{"n_layer": 11, "d_model": 64, "n_head": 1, "n_kv_head": 1, "head_dim": 64, "d_mlp": 192, "vocab_size": 2048, "activation": "swiglu", "norm": "rmsnorm", "norm_place": "pre", "norm_eps": 1e-06, "positions": "rope", "rope_base": 10000.0, "rope_fraction": 1.0, "qk_norm": false, "attn_scale": 0.125, "bias": "none", "tie_embeddings": false, "parallel_block": false, "init": "normal", "init_std_qkv": 0.078, "init_std_o": 0.0, "init_std_up": 0.078, "init_std_down": 0.0, "optimizer": "soap_variant", "lr": 0.00771, "lr_mult_up": 0.834, "beta1": 0.95, "beta2": 0.99, "lr_head": 0.00965, "grad_clip": 0.5, "warmup_steps": 200, "schedule": "wsd", "decay_fraction": 0.568, "decay_shape": "linear", "final_lr_fraction": 0.0, "batch_tokens": 32768, "seq_len": 512, "doc_mask": true, "train_tokens": 99990000, "steps": 3052, "dataset": "wikipedia_en"}
Each number is 200 + 40 x the weight over its row's rms, rounded and kept within 0 to 999. Layers, rows and columns count from 0. The size before them is the row's rms in percent of the matrix's.

# down: layer 5 MLP down (transposed), 192x64, rms 0.248, rows 14-80, columns 32-63
# gate: layer 5 MLP gate, 192x64, rms 0.24, rows 15-81, columns 32-63
# up: layer 5 MLP up, 192x64, rms 0.231, rows 15-80, columns 32-63
down14,100,144,208,225,144,156,208,185,189,203,224,166,161,266,212,284,226,149,184,248,270,253,205,265,155,207,159,222,210,168,312,230,165
gate15,096,260,242,251,216,223,221,161,228,199,190,126,184,126,211,177,208,263,185,210,169,148,236,245,100,200,166,190,204,157,223,237,218
up15,098,247,255,234,143,200,163,247,189,224,161,186,254,194,283,190,243,159,242,221,182,181,186,208,255,178,175,179,213,199,210,241,210
down15,100,226,161,231,228,142,172,208,207,233,163,252,139,269,147,220,139,150,233,169,212,179,222,187,196,128,188,190,150,151,170,261,248
gate16,086,205,192,236,254,159,156,203,150,203,148,179,161,234,195,296,242,139,200,210,262,174,123,190,163,207,157,184,178,202,135,230,141
up16,097,215,263,299,166,173,179,262,203,187,220,273,208,258,176,192,165,166,193,212,140,189,128,265,214,215,238,174,256,164,237,221,204
down16,091,213,242,240,183,154,177,206,193,180,233,172,195,174,221,177,291,194,166,237,242,204,190,264,204,181,263,163,207,231,197,194,170
gate17,087,234,181,122,178,181,226,220,232,167,190,198,181,269,125,255,262,166,257,109,178,208,209,278,123,176,208,196,195,219,131,175,168
up17,096,200,247,213,214,266,191,233,171,210,172,83,176,194,184,151,172,155,193,287,190,189,172,207,154,206,196,171,161,219,222,164,236
down17,094,209,131,225,248,206,161,257,217,158,226,197,208,287,221,223,139,187,250,249,167,249,180,161,168,219,180,176,258,246,207,223,168
gate18,089,154,188,162,189,246,217,174,194,213,181,126,274,186,169,170,255,201,177,147,211,241,178,240,176,250,200,209,207,217,222,211,290
up18,092,208,191,286,188,249,231,168,211,321,178,221,137,169,141,246,191,180,261,238,272,215,224,204,233,215,174,189,185,222,180,194,153
down18,084,232,195,213,252,172,162,258,165,130,210,162,204,179,214,138,189,190,223,138,197,226,251,159,252,219,241,221,217,97,215,217,247
gate19,099,218,233,198,203,183,162,212,219,172,169,266,191,223,193,198,197,100,132,180,220,210,225,243,224,183,69,245,228,182,163,203,170
up19,098,241,208,202,195,199,181,203,203,263,105,181,209,167,164,153,196,176,150,193,215,203,246,210,251,261,270,204,273,189,205,246,174
down19,105,128,210,184,208,163,186,130,133,183,155,258,156,184,165,247,224,200,219,196,217,257,206,233,210,192,254,140,189,182,153,172,148
gate20,105,174,118,225,239,263,223,203,222,182,164,208,213,116,211,163,206,235,176,257,136,166,218,208,240,212,169,220,249,239,267,242,193
up20,102,223,218,134,97,198,156,281,193,199,261,267,184,218,191,198,245,216,222,157,207,110,162,255,218,199,214,172,221,208,171,227,190
down20,097,151,264,261,208,149,202,223,209,190,187,167,135,168,231,218,185,214,177,219,238,234,182,153,165,152,198,201,253,226,211,223,197
gate21,116,222,180,230,219,244,164,185,226,208,156,146,286,173,226,190,156,180,191,193,182,222,172,135,157,226,182,184,262,196,197,225,94
up21,098,192,202,226,195,252,175,201,229,169,168,198,146,162,168,250,87,158,157,246,242,252,178,224,206,213,220,202,190,210,223,204,191
down21,106,223,266,212,169,213,153,190,250,142,216,196,136,207,147,215,238,231,178,180,183,201,102,213,236,153,169,190,198,184,138,257,218
gate22,094,91,180,203,199,205,195,183,214,135,200,208,235,246,198,235,162,195,211,292,163,226,159,201,196,253,111,153,195,218,161,195,203
up22,101,158,210,286,151,170,241,205,182,240,144,189,224,228,262,219,212,174,233,180,276,294,224,162,217,157,198,219,149,145,177,116,167
down22,108,178,188,179,158,179,162,189,156,208,217,234,189,160,215,244,182,183,223,184,200,175,223,163,254,219,332,244,186,164,186,165,203
gate23,108,162,179,301,178,142,161,189,232,134,174,186,216,192,130,157,185,210,141,159,201,225,185,175,209,256,215,280,210,169,219,214,189
up23,105,103,227,221,179,200,116,169,221,157,232,262,161,191,163,236,128,196,215,225,181,186,229,201,257,140,293,207,172,192,145,181,197
down23,109,237,198,193,207,195,195,159,199,255,152,267,235,182,235,199,175,175,196,166,210,142,172,235,178,243,212,150,215,205,238,217,234
gate24,099,149,207,127,187,237,181,182,226,209,254,179,140,258,171,248,149,171,241,173,158,130,87,255,257,195,205,262,199,248,177,170,150
up24,097,160,123,168,188,232,245,214,238,202,206,179,213,158,97,173,136,243,213,210,204,202,100,172,212,218,252,164,249,224,183,234,176
down24,109,118,198,154,182,211,125,143,181,176,268,147,187,238,171,258,205,224,207,156,192,164,112,247,197,231,226,193,179,218,155,158,193
gate25,098,287,165,147,244,215,243,151,207,152,194,206,224,253,193,236,218,188,246,253,232,200,246,199,228,193,235,201,211,210,254,193,177
up25,097,206,175,141,174,158,219,162,198,192,237,207,176,192,128,117,86,170,228,220,196,199,208,222,181,237,161,203,192,182,167,254,179
down25,098,201,148,254,235,217,148,285,165,250,200,188,237,188,193,254,225,159,109,169,148,213,204,187,171,193,235,231,206,147,305,178,210
gate26,095,190,177,239,154,221,197,146,223,204,124,222,217,264,174,181,251,120,225,192,228,170,280,183,221,124,191,114,233,208,195,216,192
up26,102,213,179,154,205,214,225,241,234,255,198,277,238,272,193,203,226,180,202,195,210,272,208,179,235,173,237,213,240,211,242,191,205
down26,103,230,188,218,260,228,193,170,218,155,219,152,225,118,171,188,179,163,181,154,173,222,213,140,248,167,205,253,217,259,225,112,123
gate27,099,283,203,141,212,151,210,208,175,228,220,232,170,198,189,249,181,133,165,162,179,244,190,253,175,123,180,193,234,285,139,217,218
up27,099,186,237,165,225,223,181,211,206,280,174,182,192,168,190,158,209,180,228,143,146,254,178,198,226,195,215,255,192,167,187,253,208
down27,092,210,244,147,204,173,236,183,160,269,160,263,168,232,176,146,233,243,260,171,228,154,222,190,262,264,170,254,242,176,216,173,145
gate28,104,254,199,161,244,194,169,263,246,139,201,241,206,113,164,261,188,198,224,240,205,190,238,220,200,227,118,175,254,220,183,224,225
up28,095,240,163,200,186,231,137,227,210,200,218,162,215,250,254,157,203,224,209,226,167,212,113,151,253,267,109,241,144,218,230,308,136
down28,099,216,146,196,175,268,236,269,203,135,278,294,168,231,128,190,213,239,176,185,198,161,161,246,259,173,183,195,220,248,137,199,205
gate29,098,226,234,160,137,243,202,180,179,226,155,198,142,224,198,233,225,241,250,120,172,253,203,190,155,210,226,230,190,194,184,259,181
up29,094,165,210,200,169,103,228,206,270,203,193,214,151,190,123,229,159,186,252,174,233,216,243,191,220,219,211,226,127,227,224,233,196
down29,096,148,187,237,189,299,181,214,249,205,225,164,191,286,182,191,193,165,187,225,150,173,189,167,201,172,145,151,198,192,228,176,238
gate30,092,199,185,187,278,117,188,129,179,165,220,261,234,227,261,167,160,204,198,244,194,208,173,284,170,224,214,199,194,188,220,151,169
up30,098,222,186,178,275,162,191,168,195,227,223,194,177,254,246,164,231,221,152,184,185,178,171,211,221,253,174,270,234,223,224,164,189
down30,095,174,212,180,178,197,207,255,193,280,202,201,216,252,145,178,176,130,197,180,218,184,148,237,240,193,130,200,153,192,115,143,226
gate31,095,195,166,133,272,151,173,232,174,205,210,221,152,193,173,265,248,139,193,173,200,116,206,252,248,209,214,202,193,210,265,197,200
up31,096,89,168,180,232,178,183,219,167,186,165,244,161,162,112,246,184,245,249,114,186,175,165,149,227,188,250,237,166,216,154,228,150
down31,101,188,178,177,237,172,225,220,179,181,219,220,318,151,173,230,193,176,236,131,153,248,146,215,244,213,208,173,200,234,223,231,180
gate32,098,208,202,88,141,243,205,173,274,200,174,134,243,196,189,167,153,199,206,188,185,246,234,238,126,169,168,234,167,232,185,149,236
up32,097,259,190,162,249,169,230,268,227,228,172,231,231,192,248,223,176,203,161,216,203,222,185,215,165,278,241,267,151,120,152,221,184
down32,095,212,170,183,143,160,246,205,273,232,138,199,156,204,214,214,149,252,176,183,247,173,212,193,228,107,198,208,254,145,179,125,246
gate33,103,172,250,216,255,253,136,326,265,215,133,226,170,235,149,198,231,155,178,207,210,200,202,193,171,138,194,187,219,135,210,195,185
up33,099,187,198,211,201,209,151,185,200,243,209,277,253,184,225,178,211,136,92,303,164,153,212,216,181,190,194,223,133,135,177,193,265
down33,102,245,213,160,263,273,157,196,71,156,228,220,254,219,179,151,235,186,205,204,155,168,94,255,124,177,174,174,176,179,220,264,213
gate34,094,113,151,204,200,213,155,183,261,190,160,203,254,130,195,201,140,250,134,227,221,201,153,202,288,231,182,223,176,272,214,251,162
up34,099,206,162,232,154,224,185,215,302,181,216,143,194,178,226,173,127,194,218,198,222,238,184,171,137,263,190,136,221,138,210,147,202
down34,096,208,192,162,242,185,179,122,161,194,199,195,187,77,158,200,241,186,96,283,187,211,190,151,197,168,181,197,248,195,202,191,222
gate35,095,200,199,257,221,224,192,133,117,158,151,207,225,198,167,246,184,212,117,155,186,140,220,212,246,200,156,254,201,144,197,257,223
up35,102,160,150,235,105,140,166,228,161,209,220,192,212,198,249,189,230,185,260,143,243,210,168,220,248,156,276,280,205,246,168,201,174
down35,099,177,223,177,231,215,221,160,230,180,173,234,214,136,222,206,277,152,141,164,241,219,214,203,232,211,199,126,223,158,133,194,229
gate36,089,171,184,213,240,225,250,202,208,174,180,122,183,227,240,140,213,178,198,176,149,215,230,232,204,161,92,200,217,255,163,239,232
up36,104,182,164,248,279,213,192,173,197,200,213,179,263,202,266,161,192,194,160,137,160,175,212,261,149,159,188,246,202,154,250,152,189
down36,102,211,168,203,268,226,162,192,244,103,171,177,190,169,218,156,133,175,227,177,223,196,128,219,146,237,213,258,200,189,198,214,219
gate37,102,222,222,177,234,160,239,188,232,287,190,196,220,247,204,220,215,119,144,155,201,129,197,180,172,186,171,197,229,169,226,196,175
up37,108,266,170,258,133,174,240,216,264,216,178,229,178,247,224,192,132,229,216,210,203,127,250,204,248,216,185,241,225,215,155,218,228
down37,101,265,210,247,191,207,205,223,194,230,240,261,266,181,242,200,232,200,99,176,144,201,227,239,210,237,150,229,229,151,207,169,217
gate38,102,206,205,199,227,161,204,213,238,213,218,121,235,202,137,213,153,222,86,223,222,214,140,158,140,191,208,275,197,224,189,233,145
up38,097,218,229,189,132,164,181,226,127,246,195,184,244,215,132,147,145,215,200,188,220,225,285,244,118,206,253,125,153,285,181,210,169
down38,098,254,161,264,133,223,161,144,161,175,230,183,225,244,207,156,194,166,266,282,190,216,203,163,189,245,202,185,176,207,219,175,195
gate39,105,142,196,203,213,259,253,196,160,207,200,210,221,290,281,122,203,191,119,191,197,122,167,230,194,182,148,162,172,229,155,208,169
up39,102,145,224,204,126,205,239,181,193,225,201,139,229,162,168,182,206,225,188,137,202,194,252,230,108,281,179,151,244,178,162,131,201
down39,102,227,193,200,161,120,181,205,194,273,221,204,196,246,245,222,197,184,191,174,245,202,202,250,194,221,196,170,136,198,197,284,250
gate40,099,218,172,178,180,162,228,173,241,132,207,198,175,231,275,222,252,175,267,186,60,268,165,225,117,259,194,202,236,238,194,203,221
up40,106,135,276,223,165,212,219,198,212,170,190,181,212,240,150,142,190,204,204,189,204,238,154,193,293,139,227,164,188,100,121,216,189
down40,109,180,206,157,249,199,202,207,179,181,218,149,211,165,177,207,158,292,220,208,244,224,258,171,257,255,241,255,202,176,194,279,169
gate41,101,175,162,254,176,179,219,207,228,139,224,151,200,187,204,206,143,207,181,194,227,168,229,244,149,198,248,226,174,154,225,189,150
up41,109,176,209,196,217,248,218,237,203,189,262,186,264,267,186,175,306,140,229,254,270,214,240,203,234,180,153,227,190,243,170,172,249
down41,109,141,200,240,212,219,175,213,232,229,143,139,235,170,227,156,187,147,191,216,145,232,187,90,172,196,182,200,225,179,258,211,175
gate42,097,174,238,219,268,183,261,213,234,193,145,138,177,242,265,244,238,156,202,134,222,236,142,206,129,195,214,249,209,154,187,229,199
up42,100,126,188,195,220,204,174,200,306,228,160,227,149,226,205,241,185,211,176,243,222,274,224,177,209,232,241,201,252,215,224,244,221
down42,101,243,215,208,142,250,215,217,137,201,249,198,168,193,200,191,180,232,151,241,209,197,197,277,193,273,149,138,272,180,193,205,248
gate43,113,174,152,192,216,148,203,207,174,279,254,275,203,191,234,143,182,203,196,201,183,140,158,201,195,113,159,185,231,258,194,231,204
up43,101,204,185,242,162,260,218,210,207,148,244,195,215,226,193,199,111,143,259,208,228,219,184,242,167,145,137,197,202,135,216,118,253
down43,098,208,265,191,261,200,231,142,109,205,184,192,242,141,227,205,246,175,141,207,220,231,231,151,163,190,207,253,260,225,195,209,118
gate44,103,199,171,192,171,227,189,206,188,214,200,211,177,232,303,138,197,189,253,189,224,329,243,156,198,164,203,209,213,256,236,117,201
up44,095,306,176,177,191,165,216,176,172,190,166,169,183,176,202,236,241,211,217,191,141,226,166,144,260,185,223,136,236,155,242,174,151
down44,102,163,193,205,240,210,143,191,197,279,195,203,198,161,256,213,182,146,248,218,229,185,140,123,204,214,279,233,167,230,190,191,191
gate45,102,148,177,192,170,221,176,174,280,131,216,222,209,241,139,168,149,183,155,233,212,143,189,179,233,142,205,167,146,228,207,210,201
up45,093,186,157,193,267,201,219,197,167,205,209,169,203,167,200,177,208,226,211,205,158,156,251,190,166,185,137,214,219,267,183,262,218
down45,090,209,142,225,170,199,209,215,163,184,192,240,187,212,243,198,171,205,179,171,232,221,267,154,196,116,157,176,203,236,190,187,176
gate46,102,159,287,147,218,230,199,149,149,170,249,213,278,175,258,250,211,187,173,184,189,219,162,226,163,122,171,148,162,226,234,172,203
up46,098,176,244,179,199,218,277,215,165,218,224,167,177,225,136,200,227,185,271,222,140,282,222,184,250,173,185,195,197,218,186,239,191
down46,099,208,152,196,234,168,200,205,258,170,221,167,186,189,239,209,239,192,181,197,198,170,190,225,117,300,269,227,208,146,177,189,193
gate47,099,176,176,295,206,226,166,200,220,184,285,210,187,157,199,170,160,200,132,237,187,261,179,236,186,204,201,211,204,198,180,140,256
up47,095,100,169,229,153,227,221,124,196,202,201,222,247,218,239,221,250,191,203,211,177,200,90,191,231,203,201,175,273,159,193,151,200
down47,101,154,228,240,364,190,120,138,194,210,208,267,194,252,216,207,223,167,219,152,205,204,225,218,165,246,180,219,271,190,158,213,162
gate48,099,162,222,243,240,207,124,160,164,177,164,179,211,250,180,166,168,185,146,206,131,158,189,142,191,183,164,268,171,263,243,149,217
up48,097,207,231,265,171,185,283,187,76,211,247,184,190,214,257,192,264,181,193,201,213,215,272,151,224,136,260,195,233,204,206,205,193
down48,092,250,255,239,208,289,167,246,196,200,193,220,235,241,184,236,162,154,126,254,244,232,207,152,185,191,228,259,238,185,199,235,245
gate49,102,201,266,231,223,160,167,165,141,168,173,176,182,250,130,237,216,181,251,203,195,191,162,211,151,210,211,216,194,163,207,209,184
up49,094,184,224,217,314,258,207,159,196,181,237,211,147,158,206,207,128,245,192,236,245,203,175,174,186,253,188,254,211,223,220,228,257
down49,093,206,206,176,132,156,242,187,212,187,161,207,222,197,158,195,290,196,137,157,192,211,263,185,240,207,219,204,211,207,157,174,223
gate50,098,190,181,177,207,150,239,235,172,257,248,242,172,144,149,181,108,175,229,203,183,170,177,240,248,231,136,208,253,153,222,218,168
up50,092,281,114,221,185,175,164,205,154,183,115,236,271,183,162,177,212,184,253,223,216,139,224,220,229,188,222,201,241,197,181,199,161
down50,098,241,237,237,225,221,188,196,172,240,156,285,224,218,223,223,251,179,221,153,225,148,297,210,270,238,239,175,247,168,208,185,152
gate51,091,188,260,185,215,214,192,228,182,230,253,183,195,287,214,165,183,157,224,178,198,131,162,254,219,164,225,228,158,143,202,267,268
up51,096,269,155,124,182,240,228,201,182,194,163,239,247,204,166,177,237,199,165,178,172,190,189,199,199,196,232,180,164,139,203,260,179
down51,098,206,213,323,173,202,149,196,169,198,288,215,220,184,106,184,264,180,178,151,177,214,234,205,230,211,179,251,181,270,181,196,176
gate52,111,179,209,219,276,180,277,189,187,187,148,222,204,254,149,194,157,179,236,197,206,201,181,251,207,155,181,259,238,256,234,211,175
up52,102,183,180,134,263,227,142,166,239,223,225,253,241,166,291,178,158,135,203,249,174,231,152,185,172,111,173,212,214,218,136,111,188
down52,105,253,139,186,137,196,201,183,238,165,150,251,185,189,237,184,169,292,216,199,173,206,204,239,162,152,226,186,178,189,165,157,198
gate53,102,178,161,124,194,243,199,129,145,199,169,156,256,258,197,240,225,171,163,219,190,192,199,228,232,126,298,203,128,162,228,185,201
up53,104,186,276,121,188,148,163,129,278,249,209,192,232,171,205,200,192,142,161,206,209,185,245,251,256,123,239,187,210,217,188,186,175
down53,092,182,148,212,261,162,200,205,201,178,201,156,263,192,169,206,206,103,200,221,166,247,146,267,160,127,181,209,147,196,206,207,196
gate54,094,231,191,138,214,166,248,156,167,166,202,201,207,224,209,188,256,161,219,200,145,280,173,177,124,143,183,234,186,143,210,180,244
up54,093,160,199,239,247,128,200,179,183,266,181,146,217,265,184,138,247,130,171,193,202,186,186,170,202,145,158,189,144,179,207,250,254
down54,083,254,210,171,167,193,194,211,130,119,249,199,207,204,183,135,234,53,222,169,194,244,148,165,216,229,227,231,170,193,194,217,177
gate55,096,216,143,194,255,202,157,181,197,240,118,178,199,241,200,254,198,155,236,240,159,183,80,248,170,222,150,261,142,162,179,215,169
up55,107,101,256,210,274,181,173,227,192,221,168,150,232,215,239,216,236,252,238,168,285,189,220,231,99,166,191,136,213,200,268,165,229
down55,103,228,199,163,240,111,126,185,198,181,231,226,167,200,162,196,171,153,176,234,210,189,244,244,204,305,146,122,199,186,220,196,235
gate56,100,202,271,166,226,143,192,171,241,224,163,145,194,181,179,194,160,252,250,155,166,177,154,325,177,261,187,240,261,226,134,172,166
up56,094,175,170,212,235,186,197,165,178,139,211,143,200,208,108,204,195,237,156,205,129,124,177,252,237,232,236,168,193,130,244,197,212
down56,089,214,280,223,175,169,154,190,174,200,225,134,204,157,136,158,211,198,174,220,154,176,143,285,135,272,221,223,237,222,196,159,234
gate57,090,166,185,163,139,263,216,245,197,145,194,209,157,214,217,146,221,205,213,121,146,209,199,186,164,201,270,235,270,226,218,253,250
up57,089,145,230,279,247,239,224,181,147,184,174,208,224,153,199,189,206,220,214,210,197,158,231,233,206,255,63,191,159,186,181,180,168
down57,084,264,161,159,166,234,167,235,199,177,250,267,146,216,213,151,273,212,172,216,230,191,230,189,250,205,217,168,297,240,153,244,190
gate58,097,234,185,150,206,124,193,160,229,230,208,250,209,97,214,236,231,189,162,175,163,200,283,163,167,207,174,173,208,277,230,188,204
up58,103,233,178,226,173,200,229,196,185,215,183,232,191,220,195,180,225,191,242,256,81,254,119,230,230,172,225,225,188,269,151,169,139
down58,098,202,218,163,208,173,217,165,233,245,205,223,206,258,195,219,345,201,204,208,84,242,164,201,219,234,201,275,181,170,179,171,236
gate59,086,170,229,180,251,191,186,250,197,166,230,233,175,198,182,233,163,199,270,141,139,168,174,210,146,200,94,211,133,218,287,233,195
up59,095,226,154,246,149,219,219,235,171,178,166,271,257,238,247,187,145,157,259,170,138,289,202,142,151,248,201,139,162,254,261,177,202
down59,096,187,198,208,269,170,173,142,148,110,186,167,167,149,157,276,250,202,183,226,237,191,219,262,145,214,190,175,218,241,143,191,152
gate60,099,197,147,210,225,177,219,237,107,202,157,108,185,247,237,170,164,170,237,210,212,181,205,244,182,280,280,211,218,235,136,199,219
up60,089,229,250,259,160,243,214,201,243,207,210,209,265,148,154,128,174,222,184,237,217,222,211,205,170,217,108,215,186,182,165,121,225
down60,085,191,224,218,151,162,208,260,216,177,167,235,165,167,285,219,206,124,192,301,145,206,163,161,210,172,182,272,182,184,170,156,221
gate61,107,223,121,164,222,197,210,220,184,167,167,184,222,218,244,197,193,199,222,228,188,198,285,220,281,218,169,228,146,219,220,193,216
up61,109,141,169,216,187,221,256,229,213,228,201,199,205,190,211,210,194,200,239,224,256,294,258,253,221,276,221,240,202,180,202,192,142
down61,098,172,181,225,220,208,137,193,147,143,195,187,212,179,193,219,220,177,189,204,228,217,201,182,194,199,196,159,245,213,202,170,176
gate62,113,201,166,215,169,179,220,226,241,187,262,198,166,130,273,194,175,163,216,298,227,208,219,288,170,168,198,166,193,221,205,153,246
up62,098,273,223,145,195,269,251,222,207,226,157,317,201,199,267,171,121,240,194,225,212,173,162,215,150,181,170,171,218,135,192,173,160
down62,108,201,218,230,210,171,208,179,198,144,186,157,313,267,159,158,261,175,183,227,244,157,178,175,246,226,196,264,258,172,148,215,186
gate63,094,177,134,186,222,230,110,136,255,252,147,252,167,203,220,191,191,240,190,280,184,253,164,245,214,188,281,197,131,168,164,174,177
up63,091,182,178,214,236,237,217,228,176,145,262,199,185,120,198,193,215,169,189,217,198,213,204,209,261,197,210,278,183,183,226,199,223
down63,091,146,177,192,171,168,221,198,257,240,184,212,196,248,187,182,199,199,205,170,242,155,237,191,225,214,233,161,214,181,143,201,175
gate64,098,183,185,284,148,263,215,185,148,221,99,182,226,196,232,113,180,165,239,225,160,254,113,216,195,246,168,163,231,196,199,168,220
up64,091,129,199,147,248,140,191,193,164,169,180,126,257,124,222,162,218,196,206,205,208,137,243,248,260,172,213,165,154,199,203,173,213
down64,097,109,222,183,159,242,205,212,149,205,125,268,170,261,199,209,157,120,230,224,156,203,145,275,190,209,189,168,189,204,113,170,215
gate65,112,208,157,191,194,268,142,187,217,183,155,196,112,249,246,236,116,187,253,250,215,236,166,260,240,238,269,224,209,213,231,189,194
up65,103,255,156,131,155,174,245,176,234,211,224,140,196,202,118,168,135,198,233,232,256,206,230,171,215,225,204,254,199,238,212,234,186
down65,101,185,195,226,166,145,156,148,237,212,199,151,194,198,227,205,261,140,208,145,197,249,230,206,247,200,164,194,189,186,186,180,164
gate66,105,235,216,218,183,270,107,216,216,235,153,168,220,226,238,181,215,138,197,245,203,225,228,148,249,211,198,207,230,213,171,264,196
up66,106,166,156,218,124,264,109,181,169,133,164,209,228,244,192,156,208,141,194,170,211,114,283,240,145,217,159,173,214,176,190,227,183
down66,104,140,200,224,220,206,242,156,189,218,174,148,179,157,159,210,209,221,188,252,184,220,198,152,148,157,287,230,188,174,201,180,140
gate67,101,199,177,201,178,134,199,180,239,189,186,177,237,190,258,211,180,177,221,185,216,138,136,247,224,218,222,212,184,265,278,228,204
up67,107,141,192,121,252,266,218,254,242,221,154,211,212,214,140,158,238,232,214,158,210,204,207,86,167,196,208,219,177,268,220,171,231
down67,099,225,208,116,225,131,243,226,186,207,161,273,129,290,160,233,188,134,292,291,209,230,200,216,174,215,201,253,188,121,178,214,212
gate68,109,186,205,153,157,151,239,128,227,263,170,149,180,270,249,142,171,192,219,177,192,167,269,239,178,195,296,183,178,225,257,185,201
up68,102,163,250,216,205,157,202,123,206,266,204,181,169,173,239,187,238,237,261,198,247,169,183,189,165,216,213,165,196,239,258,299,180
down68,105,225,169,196,248,187,230,234,234,155,258,137,211,132,209,160,253,250,234,186,197,138,253,244,227,214,206,203,205,192,136,206,122
gate69,100,254,188,209,175,200,128,239,213,252,180,130,179,173,281,177,187,164,210,236,194,235,246,211,177,138,136,177,157,177,135,224,231
up69,101,255,140,256,198,177,187,218,181,225,180,212,220,136,237,170,154,213,191,239,230,176,213,234,202,225,210,151,214,96,240,222,158
down69,104,152,213,273,195,198,187,194,220,177,215,220,206,138,203,181,184,179,149,197,169,229,124,294,209,201,214,198,141,158,162,174,220
gate70,103,190,155,306,145,154,207,149,151,254,182,202,182,211,169,177,163,160,180,233,257,190,217,247,203,156,186,214,272,241,136,268,207
up70,095,212,161,224,248,137,176,153,203,244,211,202,90,148,196,155,217,184,251,158,195,181,223,184,242,105,131,234,257,248,224,147,171
down70,100,123,216,271,188,163,267,247,212,195,221,197,188,215,161,167,90,119,196,189,146,244,205,255,138,185,226,233,190,206,175,197,174
gate71,099,195,173,207,258,163,205,183,283,196,202,205,185,223,159,266,167,170,178,204,268,206,275,175,183,179,214,219,233,201,312,210,215
up71,101,242,190,115,224,237,149,194,185,206,248,143,187,241,283,186,204,215,224,193,193,255,196,167,163,151,164,143,229,173,173,187,197
down71,105,213,213,173,195,152,223,197,244,248,177,295,199,182,179,262,137,119,258,194,217,226,176,229,252,210,171,234,221,204,146,182,167
gate72,076,161,325,214,253,173,169,217,203,216,140,150,219,233,224,189,212,162,174,263,225,218,175,242,150,190,205,156,131,265,151,221,172
up72,100,221,282,223,194,213,184,236,194,228,132,221,226,181,293,246,243,285,204,197,254,142,147,161,260,220,285,175,195,167,193,323,246
down72,106,212,205,185,202,190,139,258,146,169,260,215,224,202,199,156,260,252,218,207,268,257,185,172,307,271,215,230,162,208,223,241,222
gate73,099,243,139,209,256,158,171,169,214,164,239,193,272,231,219,137,225,165,162,215,133,189,189,166,263,143,182,157,259,234,219,222,203
up73,092,189,193,225,173,218,233,246,179,280,213,191,214,241,242,220,214,242,170,257,151,166,193,246,180,133,200,250,111,172,167,253,205
down73,091,134,160,196,237,123,217,238,181,276,145,204,259,200,174,238,199,208,228,203,171,225,156,134,231,214,199,134,201,194,228,210,196
gate74,115,268,208,206,125,267,245,219,232,198,194,196,191,228,201,255,176,174,199,173,149,284,184,183,204,146,162,198,278,240,161,192,200
up74,112,200,182,177,169,219,188,207,226,218,239,205,206,202,236,159,156,195,162,322,179,205,231,255,157,215,261,237,214,281,201,266,260
down74,110,234,181,181,278,247,242,175,251,213,215,174,167,185,100,129,206,235,164,208,166,207,226,271,222,221,229,239,141,159,223,194,189
gate75,103,177,175,169,149,200,262,153,140,193,168,190,173,205,159,148,140,177,165,170,168,274,148,223,148,130,179,183,223,224,180,156,143
up75,101,172,221,187,197,190,275,230,183,224,256,185,295,226,178,132,221,191,207,231,163,166,240,251,244,110,190,226,229,242,237,150,191
down75,106,133,219,193,237,260,227,192,173,208,267,214,206,223,247,162,155,166,180,181,155,189,182,337,186,116,169,224,165,230,156,159,156
gate76,101,273,236,158,244,142,209,200,213,206,151,127,157,149,213,243,171,132,215,212,204,162,244,248,144,213,240,263,244,287,229,225,252
up76,104,170,181,236,169,194,142,183,195,195,137,241,131,266,203,215,248,167,250,205,145,221,170,198,256,251,181,301,197,189,180,211,168
down76,104,184,212,220,187,210,180,172,200,156,189,127,235,208,153,197,198,179,184,293,221,224,190,120,178,226,184,199,191,190,251,133,249
gate77,105,208,216,207,209,179,214,253,212,195,218,193,194,156,215,164,268,177,155,189,158,165,236,242,224,165,146,280,244,221,211,296,224
up77,102,204,164,242,196,245,163,229,185,224,224,173,213,203,249,202,168,243,195,263,244,268,254,250,211,151,151,217,245,197,279,184,216
down77,108,163,259,258,126,217,207,191,211,181,240,198,280,173,205,194,166,232,256,183,219,262,182,169,242,224,246,125,183,278,170,238,237
gate78,107,209,174,179,178,143,193,205,250,187,257,179,172,240,217,169,170,208,214,242,160,195,247,189,115,145,133,194,224,201,227,178,214
up78,109,195,162,186,104,192,188,326,222,233,185,158,187,249,179,187,226,210,183,197,126,211,135,122,222,201,209,157,167,225,166,193,203
down78,102,250,269,151,179,176,228,165,175,213,231,173,133,206,176,184,154,265,188,266,254,153,141,187,193,149,208,255,177,207,173,219,234
gate79,100,238,157,217,215,192,140,178,239,229,145,248,160,233,181,118,176,158,187,302,159,222,284,204,189,209,222,126,144,242,162,189,204
up79,096,207,177,201,167,212,256,257,197,120,202,164,173,244,196,226,161,273,238,147,288,200,263,262,122,223,177,217,216,163,179,202,191
down79,098,169,197,137,109,269,257,207,197,185,200,248,254,234,190,269,254,227,173,215,211,230,140,146,204,143,181,184,195,164,214,219,181
gate80,103,265,202,126,202,184,256,279,212,117,139,196,140,234,196,252,213,169,145,198,197,215,159,135,219,187,173,222,194,254,168,242,173
up80,102,181,189,125,213,261,237,171,220,227,211,195,224,264,223,227,191,178,198,187,203,188,217,193,189,212,193,216,263,222,194,115,133
down80,103,232,174,269,219,199,224,203,169,179,97,228,210,185,105,199,240,201,164,228,121,176,189,76,286,206,202,203,250,258,236,193,231
gate81,097,217,206,139,189,183,191,188,187,267,184,247,85,202,158,158,229,218,220,212,207,191,181,202,195,131,156,172,163,151,205,213,238